Each number is 200 + 20 x the weight over its row's rms, rounded and kept within 0 to 999. Layers, rows and columns count from 0. The size before them is the row's rms in percent of the matrix's.

# layer 13 MLP up, 960x160, rms 0.27, rows 842-948, columns 96-127
107,168,218,199,212,170,170,157,200,221,221,179,217,202,206,165,171,176,180,213,208,202,197,194,199,201,165,219,212,208,231,219,195
095,182,188,189,226,207,215,174,192,192,191,204,217,192,231,226,236,175,202,194,186,194,212,216,239,189,161,218,171,207,213,231,192
111,235,192,199,200,199,230,207,226,225,176,209,197,171,189,185,191,201,142,196,192,191,183,212,199,193,192,190,204,171,172,209,197
084,199,185,195,190,196,195,182,188,204,199,235,214,197,159,203,232,197,222,187,201,164,138,180,202,171,202,185,240,231,194,194,199
092,175,220,200,186,184,169,219,222,189,195,226,213,239,210,178,182,182,181,152,205,181,173,188,194,238,182,189,206,197,219,187,218
101,216,177,183,184,213,221,208,195,192,192,201,238,226,210,192,177,167,198,205,199,197,189,229,206,206,204,202,225,183,219,248,197
113,181,147,169,207,209,160,181,195,172,232,186,217,192,174,190,222,187,179,190,206,209,181,180,191,243,200,176,231,226,203,200,250
092,196,181,188,253,224,220,192,211,189,203,211,173,189,218,185,186,216,207,208,190,216,220,163,186,213,191,195,218,212,179,218,150
116,192,202,173,183,167,169,168,196,160,220,227,170,223,210,182,195,207,240,227,194,229,177,157,191,241,196,211,192,198,208,215,209
105,197,207,187,226,207,216,212,185,182,209,216,196,219,201,225,166,201,197,191,225,185,166,211,223,196,225,219,160,207,221,198,212
012,213,217,207,201,188,168,184,199,217,199,206,206,177,154,205,233,200,208,223,221,236,206,190,185,196,203,167,211,178,189,176,172
108,194,213,196,198,203,182,197,189,229,199,234,222,210,182,230,260,196,221,189,183,203,193,225,190,235,225,193,235,228,215,210,209
100,202,191,219,203,179,215,168,207,211,200,194,214,211,189,219,203,210,193,180,194,187,173,212,154,197,164,212,182,212,171,233,182
080,194,177,208,195,223,203,199,230,198,170,169,212,209,213,193,229,145,195,198,185,216,214,164,179,182,190,213,180,168,184,216,253
106,219,212,181,229,190,218,167,186,193,159,212,185,207,221,192,232,216,195,198,192,207,220,164,193,228,225,213,219,229,227,180,218
096,178,194,230,216,208,172,193,179,196,224,225,193,196,168,199,181,167,179,203,177,213,220,204,200,181,180,218,204,198,208,234,166
087,170,211,168,177,196,215,146,197,204,231,185,224,201,186,199,173,179,208,241,218,187,155,192,193,217,179,171,224,210,184,216,183
107,205,204,197,234,204,196,181,183,220,176,218,171,196,182,195,197,192,195,211,185,172,203,187,216,176,168,188,185,242,196,196,201
096,176,198,212,213,234,187,171,192,192,165,202,229,223,200,204,198,188,179,209,163,240,224,222,199,211,170,218,214,203,198,191,192
113,196,197,196,205,225,238,181,187,229,226,186,191,214,215,240,160,206,217,204,196,219,191,186,194,201,181,179,176,195,213,175,189
098,199,197,176,221,177,195,183,197,227,187,188,221,203,229,215,191,206,196,159,210,149,187,208,215,219,199,198,178,209,208,211,160
028,183,157,172,197,230,218,154,205,229,225,197,214,201,175,214,185,194,176,248,189,201,204,216,197,230,208,213,235,177,202,195,155
093,200,187,206,231,200,180,202,205,194,211,186,203,214,211,184,195,177,196,237,201,195,225,217,195,227,219,201,161,230,208,241,233
117,206,227,215,180,220,227,179,156,185,158,236,205,238,227,169,218,218,201,204,212,207,215,202,250,213,204,171,209,174,233,196,173
092,168,210,200,205,221,207,179,214,210,237,209,180,213,204,230,189,183,209,171,180,187,207,216,195,171,204,185,203,184,210,191,187
099,200,177,177,213,195,216,199,206,199,185,201,185,184,199,184,172,194,200,209,220,216,187,191,173,180,148,167,194,189,197,185,216
112,222,187,241,175,200,167,219,177,197,242,178,192,204,180,212,208,186,237,186,188,208,176,183,151,225,171,166,198,187,225,208,191
113,171,214,193,206,189,220,194,203,223,162,193,193,219,226,220,201,198,172,193,166,166,249,193,213,189,219,186,170,186,135,213,223
102,193,214,207,236,229,193,188,215,197,179,214,229,217,170,201,208,200,206,235,234,184,181,222,234,176,193,167,218,185,154,199,205
097,183,215,228,190,202,199,174,221,213,190,220,224,212,173,221,177,174,192,159,211,185,209,237,203,237,220,193,184,212,214,216,192
117,194,200,194,215,174,174,188,210,185,203,213,189,223,223,200,199,185,213,212,221,195,211,173,214,176,181,189,186,212,175,215,212
108,208,205,195,203,196,181,215,219,209,246,220,203,197,203,157,204,216,202,184,194,215,224,224,151,199,191,179,230,187,197,203,200
119,225,185,183,200,178,185,165,193,198,179,196,186,199,200,162,196,204,199,217,169,241,204,209,171,186,207,199,203,174,134,223,186
089,202,182,169,186,228,225,201,240,208,224,191,204,176,209,192,194,174,194,174,196,213,153,210,189,217,217,245,218,216,152,227,172
106,189,220,174,204,212,236,205,182,232,179,215,214,216,185,220,202,204,165,208,168,178,129,162,193,191,228,207,204,201,186,186,245
078,193,214,186,186,161,228,247,217,219,228,222,221,227,208,183,174,199,202,137,210,191,204,201,210,196,195,225,221,170,203,216,191
095,218,187,215,205,226,188,176,203,237,200,191,226,203,188,188,171,215,237,222,204,206,193,208,166,199,214,176,241,229,196,221,189
013,185,223,231,208,218,177,190,227,216,172,201,214,171,195,148,206,209,198,184,197,196,159,225,217,203,242,200,229,197,198,229,198
105,201,210,170,179,200,194,181,157,238,187,216,213,209,183,197,173,193,189,205,192,174,212,192,201,194,238,208,202,160,198,235,219
027,203,182,195,242,180,193,204,202,243,226,193,223,196,214,179,192,176,195,220,160,172,214,212,202,185,168,216,182,208,195,191,185
109,194,203,159,199,191,174,223,180,233,195,177,215,205,207,224,214,185,230,186,171,181,215,208,200,196,216,212,224,188,206,235,178
085,164,198,177,180,207,219,207,178,179,217,245,197,182,197,240,182,190,191,243,227,222,222,210,183,234,227,191,200,203,191,177,199
074,213,219,208,178,184,175,184,213,214,220,223,223,205,176,218,244,189,215,200,211,239,190,161,194,185,200,194,213,208,177,227,218
102,156,187,184,194,170,182,227,194,190,173,243,194,212,187,173,197,171,191,208,232,238,218,208,213,229,179,223,193,222,164,222,199
103,227,202,182,157,198,184,231,217,195,183,199,200,231,196,211,217,217,201,171,193,176,208,196,172,208,174,169,213,214,216,206,202
084,214,207,199,176,197,191,202,191,189,216,180,233,218,189,228,191,201,239,191,188,240,179,228,207,220,240,189,205,198,173,204,220
115,206,208,179,197,198,194,153,197,202,211,188,218,203,203,235,178,188,174,173,173,193,187,230,203,205,220,212,205,188,198,234,189
084,218,209,188,145,204,233,190,213,204,214,201,197,213,184,186,182,155,186,202,249,218,201,211,213,193,174,223,178,205,188,162,218
093,196,207,191,162,180,199,194,212,177,192,193,204,190,203,189,192,210,221,210,188,190,197,188,174,195,186,183,205,164,158,196,205
110,184,214,195,216,221,229,192,203,215,231,202,224,221,206,202,206,187,214,193,197,237,196,202,191,177,199,220,197,205,214,190,203
110,180,196,191,212,177,199,215,193,239,200,178,221,150,203,194,192,203,193,197,178,222,187,209,209,223,223,186,224,194,223,203,207
057,211,199,230,193,223,213,223,206,190,173,206,210,177,238,169,178,192,199,237,199,215,182,208,181,216,218,201,218,181,220,236,211
112,170,185,203,205,180,181,206,171,226,200,195,176,227,218,221,206,189,194,184,180,174,228,166,195,192,225,199,224,141,199,211,171
079,197,213,157,209,181,230,166,198,224,229,233,198,202,206,175,200,173,202,193,196,213,194,157,210,237,213,165,211,211,204,222,187
097,189,205,189,177,184,233,192,198,203,204,193,223,203,175,199,187,185,226,178,209,190,194,186,218,200,200,222,180,189,196,241,240
107,208,190,219,220,177,199,206,231,153,214,237,170,175,171,186,169,216,216,195,193,185,193,212,191,172,193,214,215,188,237,223,214
113,192,187,176,198,207,226,216,193,187,176,192,205,214,211,188,199,198,174,164,175,184,179,166,214,204,237,192,218,181,183,211,200
092,169,192,207,235,197,210,217,209,220,206,197,261,214,204,202,200,215,195,216,205,189,219,189,187,199,237,215,211,227,182,194,220
100,209,217,171,226,209,191,175,194,213,222,231,216,192,186,211,205,135,216,190,215,209,216,192,187,209,222,224,188,232,179,207,203
098,220,212,191,192,195,212,190,195,204,214,176,200,193,188,199,176,184,167,202,178,220,191,203,226,195,180,225,235,219,199,234,220
092,202,182,190,183,193,167,202,204,222,178,245,199,198,174,194,210,217,197,204,198,230,194,192,233,200,179,213,221,203,167,221,208
111,220,171,188,183,202,206,237,222,206,220,207,171,228,184,204,203,216,200,205,243,193,174,195,190,211,215,217,176,169,200,209,220
105,177,197,208,205,188,236,188,173,205,200,204,189,204,196,202,196,184,268,248,182,195,179,250,183,180,203,208,205,234,193,187,207
119,206,198,227,228,189,224,224,182,243,202,216,218,189,165,207,186,201,186,183,205,200,179,190,161,207,208,242,191,193,237,215,207
097,192,186,240,172,190,217,215,219,227,227,189,209,213,197,202,225,199,191,193,182,210,214,199,177,188,197,183,231,196,179,217,191
096,176,195,193,222,188,196,192,194,176,208,200,187,201,216,198,189,199,185,184,220,212,204,176,204,182,263,184,212,213,206,248,184
118,187,193,210,181,181,225,251,186,196,184,204,222,195,176,201,156,192,185,202,224,202,225,210,172,188,235,171,193,190,203,202,203
096,193,153,212,210,182,201,186,223,222,192,211,181,189,205,209,217,190,244,187,192,168,191,192,172,186,234,176,211,194,192,201,155
125,204,205,181,213,212,187,204,226,186,154,183,223,196,200,200,221,173,218,206,205,197,195,195,209,192,202,233,234,213,184,213,157
116,202,206,203,178,194,242,207,205,203,197,242,219,191,204,199,198,204,225,178,183,217,199,183,198,141,188,200,159,216,212,176,199
073,197,210,201,212,222,191,193,156,224,199,203,177,206,223,209,207,198,198,207,202,208,185,205,179,216,202,183,208,177,188,223,227
098,203,180,166,187,210,205,205,155,236,199,194,190,205,202,191,210,198,228,196,193,183,247,186,195,197,190,212,198,205,222,218,163
116,268,220,198,204,188,233,194,214,227,212,200,187,199,192,198,197,190,200,167,224,217,138,218,165,217,159,182,192,226,200,170,188
098,197,216,198,206,226,183,212,175,211,182,201,185,193,215,178,198,229,216,176,184,176,171,223,192,179,181,220,214,200,174,205,219
026,177,177,202,207,181,241,196,184,184,205,214,181,201,200,185,202,190,184,190,174,183,187,193,197,197,193,226,184,232,217,185,203
021,170,212,190,218,183,170,174,226,251,232,196,185,177,217,204,196,208,174,202,186,212,197,177,197,222,222,187,211,155,199,182,216
116,203,185,185,205,196,215,184,225,179,170,209,208,215,228,278,162,189,219,188,177,203,195,210,206,183,183,186,198,174,156,208,198
085,189,177,193,193,166,201,218,208,163,191,219,182,208,208,177,177,182,209,177,190,195,216,240,214,207,205,183,209,224,216,219,234
087,200,218,171,183,176,205,184,183,175,198,209,174,187,198,183,228,193,214,241,244,160,208,165,177,217,177,185,229,194,191,217,164
086,212,240,174,147,181,214,175,213,176,187,183,182,240,210,236,162,206,179,189,215,213,207,211,204,192,222,168,192,155,202,208,200
098,190,178,213,194,174,206,217,192,202,168,241,189,145,179,203,190,196,175,221,183,233,214,192,202,196,180,195,215,184,176,213,164
094,208,178,213,194,185,240,197,223,233,200,206,228,201,237,199,159,168,228,211,183,184,185,195,195,222,208,208,218,185,170,226,188
108,191,197,194,205,180,215,220,206,197,191,199,213,209,215,240,183,207,214,197,232,191,182,208,161,212,228,224,184,173,207,223,225
080,166,179,186,236,189,202,223,205,188,191,223,184,223,215,183,215,196,188,217,197,238,185,196,221,216,193,213,166,219,191,192,196
101,178,209,191,177,207,199,199,190,218,211,219,188,240,164,213,208,159,227,218,196,208,171,193,182,190,155,184,175,185,233,158,207
112,193,209,201,209,194,184,191,184,184,220,237,204,237,222,178,192,202,150,216,219,196,180,179,208,200,179,207,209,207,182,217,231
112,177,197,170,196,242,219,217,215,205,186,222,222,177,154,203,197,195,191,213,190,200,206,212,182,221,161,187,193,172,176,204,229
092,216,207,179,234,191,223,190,221,195,175,178,200,194,230,190,198,244,234,224,184,200,202,204,216,191,209,222,202,189,170,220,191
011,163,223,222,230,212,194,170,208,215,199,212,204,232,224,185,224,200,224,194,201,185,153,235,183,228,209,205,221,231,198,241,224
101,194,207,174,166,201,222,197,227,215,184,213,168,219,211,209,191,200,228,214,198,208,169,185,190,204,200,195,180,191,217,196,218
110,182,210,197,196,211,208,187,211,222,205,227,189,213,197,189,165,222,218,233,174,166,192,191,172,222,172,185,206,221,213,203,208
091,209,237,206,225,197,187,211,193,183,181,236,218,177,195,177,207,202,222,194,201,210,230,183,174,158,182,258,200,177,234,184,195
123,171,218,202,219,168,209,214,193,189,206,172,187,181,212,227,189,209,204,176,239,182,189,169,172,215,172,181,207,198,196,221,235
097,160,188,209,178,194,177,197,179,222,221,198,217,194,214,192,182,161,232,195,165,189,216,146,221,179,157,193,178,221,214,219,200
108,206,213,194,211,190,190,205,190,216,199,208,239,226,197,224,200,212,240,194,182,190,166,214,225,237,185,221,217,199,212,207,185
105,192,206,187,203,214,189,203,231,217,191,182,216,200,192,233,218,173,203,206,187,189,200,214,207,180,203,181,214,201,207,202,145
099,220,170,202,168,200,221,193,214,236,187,217,196,220,184,186,178,184,213,189,186,205,188,180,195,180,181,190,225,192,214,186,224
120,177,216,168,186,165,182,228,217,146,212,213,218,197,191,200,219,212,198,202,208,166,173,187,199,214,166,191,176,209,163,226,198
038,225,182,192,183,193,192,189,224,226,223,211,201,205,214,230,192,226,193,188,192,241,174,205,220,179,244,188,171,185,219,183,200
092,185,218,191,196,205,216,190,229,178,194,194,214,240,177,214,183,157,229,223,190,187,235,192,237,200,207,195,202,218,187,205,188
096,205,181,194,196,168,195,181,211,184,171,210,204,189,200,193,177,197,209,187,201,194,200,214,234,188,207,204,206,159,186,214,218
093,187,197,172,184,203,177,215,188,196,197,181,231,176,197,182,229,180,207,216,212,215,207,194,181,182,216,199,206,195,190,226,201
099,181,209,183,193,221,213,205,207,197,196,189,191,236,203,186,197,220,220,232,232,197,177,194,236,212,187,219,188,228,195,215,210
104,212,213,162,225,201,227,188,210,173,212,234,200,205,200,175,170,200,185,167,229,171,160,235,226,196,200,200,208,198,211,196,200
090,208,213,194,206,181,193,235,203,210,200,218,211,205,183,236,216,186,191,196,199,208,206,177,191,208,196,181,196,177,199,197,194
092,201,193,158,235,214,195,198,231,215,180,201,218,222,217,183,229,195,230,225,238,200,222,216,173,213,202,188,238,198,201,211,190
093,232,179,186,162,194,205,231,180,213,211,218,180,199,231,193,188,192,225,226,166,213,206,188,160,242,221,232,186,203,219,225,186
# layer 13 MLP down (transposed), 960x160, rms 0.273, rows 842-948, columns 96-127
103,196,206,229,181,159,206,196,193,216,173,211,206,215,211,185,229,203,185,220,252,190,189,186,188,201,192,212,211,229,175,173,195
095,205,216,198,221,224,193,183,187,191,192,185,194,207,172,203,160,209,235,234,198,176,209,231,236,211,167,206,240,218,212,182,214
109,219,207,219,184,201,213,187,229,209,191,194,191,183,202,219,204,195,143,175,185,185,204,219,210,168,183,171,210,200,172,221,231
086,194,182,159,185,239,212,190,226,188,207,148,200,199,217,186,221,215,192,205,182,198,175,166,201,213,187,214,214,191,220,216,205
095,253,206,179,194,220,210,178,193,198,215,180,195,187,228,168,223,169,221,178,222,249,217,198,224,161,218,192,213,138,191,180,216
101,207,203,217,193,210,203,216,201,208,207,187,202,229,179,211,231,183,159,171,189,209,172,161,222,208,227,176,191,159,207,217,218
112,190,181,221,194,207,240,189,214,219,192,178,208,203,190,199,146,170,215,197,196,174,220,171,192,223,197,182,192,227,189,200,202
094,190,215,192,220,219,191,206,165,178,180,224,200,198,229,200,199,194,213,146,190,158,217,184,190,180,223,188,178,205,169,211,205
109,175,191,200,156,174,197,223,239,213,217,216,230,226,188,240,160,191,199,181,197,194,166,214,214,204,196,219,191,193,170,259,194
110,193,212,229,181,203,205,174,168,171,228,199,212,189,198,179,194,201,182,169,178,208,178,193,169,206,173,196,182,201,217,174,220
006,205,221,204,177,234,209,222,205,190,168,208,226,179,200,221,194,184,187,162,203,220,193,209,165,197,217,209,194,233,254,215,209
107,187,203,199,196,183,222,179,177,191,216,175,185,198,153,232,178,172,219,181,198,198,185,199,238,201,174,208,199,207,177,192,155
103,174,184,169,210,195,168,200,172,186,219,196,188,248,187,215,244,214,164,214,170,197,187,201,223,181,203,169,206,208,224,181,198
081,198,174,207,227,187,180,200,204,193,204,190,184,208,207,200,195,204,188,183,224,206,209,241,209,203,227,211,201,231,218,217,215
109,249,214,186,177,188,185,158,196,187,152,191,197,179,211,194,207,208,235,203,218,188,196,172,210,187,177,197,194,181,190,199,173
104,209,183,216,228,212,197,196,147,224,189,215,201,177,206,218,204,206,213,189,170,188,159,195,214,237,205,171,210,193,238,192,191
091,240,185,214,173,179,211,220,201,199,203,189,210,170,199,206,189,192,221,202,161,140,209,197,184,200,199,174,221,209,191,183,210
109,194,206,197,166,186,170,224,215,201,232,169,186,223,189,167,207,234,193,176,190,215,198,166,205,194,192,232,205,169,195,186,169
084,192,228,203,199,217,174,191,229,215,239,206,207,198,203,194,236,205,196,181,242,178,213,200,225,194,225,220,184,226,216,220,196
106,195,205,221,201,189,230,198,194,198,135,169,224,200,179,166,217,195,196,191,184,191,178,188,187,219,192,187,192,241,200,208,197
092,217,220,194,167,181,201,215,178,184,173,223,205,200,232,196,193,233,202,192,204,177,195,240,167,198,187,189,157,201,176,204,168
045,221,149,207,179,159,201,170,223,172,176,182,188,194,202,229,219,179,242,189,190,217,214,216,217,212,201,232,227,213,214,198,220
094,182,190,209,229,223,185,234,199,212,194,255,214,212,252,186,212,235,182,222,201,183,206,177,243,209,222,181,174,222,192,169,188
123,240,187,212,182,216,197,205,187,203,177,210,191,155,201,203,209,191,139,168,177,185,206,162,215,192,196,192,182,178,187,207,204
091,199,219,222,237,189,173,224,181,185,229,202,188,191,216,150,188,215,203,231,218,181,191,191,211,183,191,228,183,173,154,214,206
101,206,189,215,232,200,206,189,185,167,226,190,196,234,171,158,195,168,193,199,208,199,192,219,171,187,204,197,208,180,212,230,191
113,194,212,176,166,169,188,197,213,236,197,221,211,217,192,213,162,184,196,207,196,207,180,216,226,204,181,212,187,141,177,238,166
111,222,153,215,193,182,210,200,172,163,206,198,236,194,167,226,204,217,208,192,208,181,226,177,182,230,203,175,221,221,197,205,223
101,189,204,197,178,202,196,162,211,197,160,213,185,143,189,202,206,174,203,209,200,187,196,221,186,188,204,172,194,192,192,188,204
095,196,200,211,237,175,193,210,192,225,181,218,176,206,167,221,197,217,220,198,222,191,238,193,203,199,191,215,214,246,177,231,188
113,215,188,218,211,179,176,198,216,198,218,177,187,209,226,192,204,201,197,125,238,180,206,194,214,213,224,188,219,164,211,242,193
108,234,250,159,209,202,210,187,198,200,190,188,218,235,202,199,181,166,206,212,213,192,218,188,201,213,200,190,197,152,194,212,188
120,184,161,222,199,202,210,215,204,207,229,228,173,179,211,182,222,170,179,244,188,239,164,212,189,209,167,146,205,197,179,169,190
097,196,201,181,183,179,217,212,184,181,219,207,174,206,240,201,206,168,184,190,222,212,217,201,166,219,205,223,191,223,214,196,185
105,216,207,181,209,190,179,169,198,187,187,217,188,202,214,249,238,179,178,202,208,271,194,223,202,188,209,194,181,175,216,190,173
084,229,212,214,212,186,177,235,186,195,215,201,198,151,231,176,191,187,205,204,218,190,172,217,221,190,187,183,201,197,210,215,195
095,205,185,233,209,190,209,212,183,245,199,204,171,180,207,189,201,199,153,194,207,208,206,207,204,174,226,183,234,215,216,201,176
004,231,225,203,176,189,175,209,197,171,183,191,217,210,195,242,202,204,190,189,227,192,229,218,173,183,161,198,192,204,209,261,219
112,179,187,252,227,249,209,216,182,194,214,184,189,189,238,179,189,206,203,201,208,166,199,216,213,186,212,194,209,206,182,173,179
026,197,159,211,196,210,182,197,200,203,182,248,155,211,177,182,207,254,214,174,177,228,155,192,204,186,216,182,199,185,203,181,208
101,211,185,189,162,194,193,159,189,207,231,186,197,220,167,218,189,159,200,197,174,167,226,208,175,218,226,182,207,219,227,189,176
086,221,234,209,189,178,202,189,217,212,174,158,205,193,203,202,225,215,228,201,212,168,188,229,213,170,189,215,213,225,191,174,217
083,204,197,204,192,169,209,196,169,216,174,220,226,217,194,179,235,210,216,189,223,209,171,175,206,222,193,205,201,209,219,182,176
108,180,173,205,187,221,193,225,164,217,224,177,180,190,215,167,201,218,202,183,219,206,184,207,202,196,203,171,196,192,202,167,216
103,206,206,199,176,179,221,225,190,153,245,225,192,204,210,207,180,190,191,213,222,159,179,218,211,218,219,185,195,199,207,208,242
075,202,216,255,184,221,217,179,191,195,181,182,192,190,151,190,208,209,191,197,188,155,199,208,231,224,200,210,211,204,208,200,181
109,204,171,194,179,214,176,187,192,216,202,215,189,223,207,221,172,194,194,191,215,203,235,202,171,198,190,195,159,211,182,216,181
083,215,187,194,218,200,217,177,203,194,189,163,199,203,207,183,175,220,180,217,221,224,193,225,190,238,163,182,193,193,210,223,228
087,164,204,210,202,229,201,192,173,202,189,177,215,187,184,204,183,178,224,192,209,146,191,204,206,200,178,231,233,206,219,184,174
102,202,166,223,198,188,204,153,202,206,221,192,236,194,192,216,218,209,208,185,183,202,203,214,206,186,215,176,190,211,166,199,201
112,179,178,178,200,204,172,209,152,188,199,176,175,208,210,155,187,205,170,201,189,171,154,181,189,190,188,178,223,194,186,203,164
060,223,175,193,228,202,232,177,212,195,219,201,211,215,175,209,216,212,203,163,192,178,160,180,224,260,178,200,212,233,193,198,245
109,213,229,231,206,215,206,201,219,224,160,163,210,174,203,193,189,192,173,196,197,210,175,196,210,170,179,172,211,228,190,220,180
080,203,190,229,186,210,188,199,203,229,185,185,185,168,171,224,186,229,186,210,187,179,186,217,196,212,188,195,197,203,181,225,172
104,188,192,221,170,195,206,206,201,189,131,207,187,189,203,218,180,224,194,197,189,189,209,213,218,190,197,206,191,219,188,211,180
107,198,204,189,202,211,204,231,216,200,181,169,187,205,226,237,192,166,198,169,233,187,172,212,198,167,194,208,177,225,171,199,204
116,224,203,199,202,188,208,186,213,205,205,203,227,190,190,164,202,202,195,196,182,153,147,182,203,203,210,186,209,212,211,171,204
093,232,209,206,179,195,191,215,215,229,228,192,179,198,201,204,206,226,220,212,221,200,178,217,211,192,186,162,194,168,213,228,189
101,182,177,168,225,229,209,183,202,197,187,245,190,174,172,208,214,176,187,175,210,222,213,231,230,189,197,225,192,141,163,152,236
092,240,246,184,179,221,211,225,195,169,195,207,172,217,223,202,216,230,258,196,178,175,237,188,191,164,172,205,236,191,194,175,201
096,202,193,143,227,215,228,204,217,209,218,239,195,182,220,211,191,197,187,185,198,200,176,223,194,212,188,194,194,193,208,182,193
120,188,183,212,213,207,169,207,213,211,204,193,189,242,179,192,199,215,199,189,191,197,230,207,207,186,189,181,165,205,154,188,203
105,173,187,225,186,214,167,177,209,189,204,204,184,195,208,176,215,185,194,175,185,179,176,176,207,177,217,170,207,229,192,240,197
125,203,207,226,221,231,180,231,182,199,224,198,181,149,182,221,196,223,232,157,229,224,191,172,216,172,195,193,211,196,200,195,192
091,183,212,169,205,228,165,203,175,232,178,237,206,187,213,193,181,200,207,166,165,199,225,186,201,199,177,184,207,212,195,212,197
093,210,200,218,192,206,166,180,183,218,191,198,206,193,201,212,186,184,163,213,218,206,188,208,205,227,195,205,249,215,188,199,202
119,191,211,208,209,191,183,167,200,209,175,214,224,180,177,195,176,206,192,224,198,175,194,196,175,197,174,187,209,206,231,213,173
086,199,217,199,186,197,220,184,197,216,173,186,151,218,199,191,182,195,217,178,203,166,217,182,201,175,207,202,201,189,207,239,184
130,222,210,223,208,178,179,201,200,211,164,163,164,203,195,184,207,194,234,218,222,230,193,220,198,175,204,206,247,184,211,176,178
121,208,217,220,195,163,207,213,175,212,216,182,186,227,196,158,199,184,203,213,148,204,199,201,179,206,167,155,178,210,180,226,198
075,214,170,173,180,219,205,243,221,216,175,180,177,197,212,179,194,235,166,201,225,214,230,179,203,200,192,246,207,190,189,195,240
102,196,220,239,198,220,163,231,201,209,210,213,222,227,182,175,196,241,201,217,206,192,188,172,214,203,217,201,198,261,250,234,183
115,240,209,199,210,210,225,182,196,224,209,212,205,223,210,212,168,195,181,187,185,220,172,184,186,199,218,197,200,203,188,183,212
102,172,204,210,201,244,184,176,174,221,177,170,151,219,167,189,193,206,222,193,162,178,208,196,220,189,199,215,220,195,178,170,221
026,226,220,187,227,190,188,225,216,200,221,163,220,181,201,192,182,183,229,211,224,180,189,188,210,210,196,180,222,168,207,204,220
020,214,223,219,213,224,172,195,190,170,206,251,171,200,175,174,201,131,195,252,206,193,212,199,200,179,190,192,174,235,178,203,179
125,189,175,180,186,179,210,185,228,201,179,195,238,205,224,182,218,183,166,167,207,218,175,189,206,211,183,187,189,222,186,244,178
084,182,181,199,201,226,215,196,205,187,199,176,211,172,195,173,237,190,192,200,228,175,163,171,210,171,214,207,211,227,208,183,213
085,182,238,222,191,191,223,193,186,211,165,190,188,200,215,179,206,206,215,237,252,201,222,194,213,213,199,211,230,177,209,187,189
101,206,208,209,198,198,191,200,177,175,189,221,187,192,202,214,198,174,188,208,204,211,212,204,210,193,228,195,179,195,207,150,187
098,227,181,199,196,198,179,180,201,257,193,198,228,219,230,190,210,217,191,203,148,205,217,213,228,206,165,205,208,193,170,186,192
095,208,200,221,197,213,188,207,178,176,193,194,227,229,233,224,267,203,181,200,175,196,215,193,210,187,225,207,176,212,196,215,222
108,199,221,184,207,197,185,189,240,233,184,199,185,226,210,219,204,200,194,186,223,190,203,197,257,188,193,204,190,211,214,205,212
080,212,200,220,229,197,213,202,199,197,193,212,196,213,203,205,208,201,190,192,175,179,182,209,186,171,193,200,202,174,176,188,202
108,203,212,221,223,203,204,193,197,164,213,230,213,196,206,196,214,218,238,198,231,197,224,227,225,206,217,205,203,204,173,226,205
105,204,170,178,199,172,199,214,187,206,186,247,227,219,232,209,199,198,188,204,196,200,204,178,197,186,194,174,176,218,205,193,206
110,150,201,188,196,187,203,202,195,185,184,201,230,181,184,199,185,188,190,248,183,200,190,205,185,206,184,232,195,152,164,227,205
102,199,201,219,231,218,193,174,190,180,214,194,184,194,205,192,234,192,221,195,198,200,175,190,176,218,172,187,216,211,220,158,220
002,215,165,178,209,215,149,204,191,231,179,194,206,182,177,185,205,217,173,192,221,157,215,214,248,174,195,232,168,169,222,190,191
092,215,163,231,214,182,208,202,214,203,184,199,188,227,208,196,236,194,179,176,248,183,173,198,230,210,190,218,181,221,226,205,175
104,209,216,208,208,212,195,217,187,141,216,209,209,226,232,232,204,204,206,231,202,207,221,187,226,205,174,218,209,171,213,223,168
095,203,204,204,206,170,179,219,193,208,239,223,191,220,185,252,177,220,187,181,184,155,241,226,198,187,223,194,211,168,208,197,203
112,215,197,190,207,193,212,195,177,199,190,206,191,229,173,206,232,201,205,190,245,224,233,213,188,192,208,207,228,265,222,180,224
106,194,181,223,183,211,202,218,231,209,197,203,204,171,187,193,187,203,214,197,170,162,196,241,218,212,213,227,187,187,213,223,205
107,203,200,229,210,221,172,208,186,195,186,228,214,196,207,188,209,204,175,216,212,198,202,225,215,195,177,184,191,198,176,179,153
109,176,238,213,187,193,189,192,213,216,174,184,238,181,212,195,231,246,209,202,140,195,207,193,217,214,188,200,181,217,194,217,210
112,238,173,215,213,215,199,220,205,177,206,187,206,190,217,188,191,210,190,192,222,198,213,202,208,196,172,184,183,172,198,194,219
115,219,181,238,229,205,173,198,219,196,168,203,226,233,171,173,235,196,227,214,230,212,207,202,215,203,224,209,243,195,183,219,187
038,193,195,238,220,157,216,219,161,169,156,174,199,189,188,201,218,210,231,212,218,187,184,218,185,217,182,162,191,215,201,211,182
092,199,220,232,205,195,186,166,199,219,206,173,197,187,239,204,194,178,210,222,205,168,201,216,227,216,170,198,182,206,176,190,185
091,163,195,221,194,218,231,196,216,254,229,174,204,189,182,212,208,228,161,227,230,174,229,179,182,206,169,205,166,184,178,203,186
093,242,209,217,211,186,184,177,188,181,187,218,194,203,270,193,209,157,205,174,184,202,210,234,224,199,186,200,166,198,213,237,219
091,200,178,200,223,178,229,208,208,192,227,222,210,198,201,172,216,201,226,180,226,188,209,192,200,205,198,215,204,146,211,179,218
106,198,133,187,191,208,201,201,137,161,201,212,231,208,205,217,202,194,175,200,239,162,177,207,221,194,196,190,195,181,185,189,227
089,206,210,227,180,205,184,208,250,188,224,176,231,199,203,206,206,181,208,190,212,181,227,178,197,184,145,197,200,198,181,203,214
097,215,165,180,204,218,199,191,219,232,197,208,198,173,222,166,195,218,180,185,202,203,207,174,209,180,161,167,198,200,206,159,199
095,193,190,183,228,193,220,188,188,215,245,207,203,207,188,185,210,196,185,213,222,209,225,257,218,220,218,178,220,199,235,195,210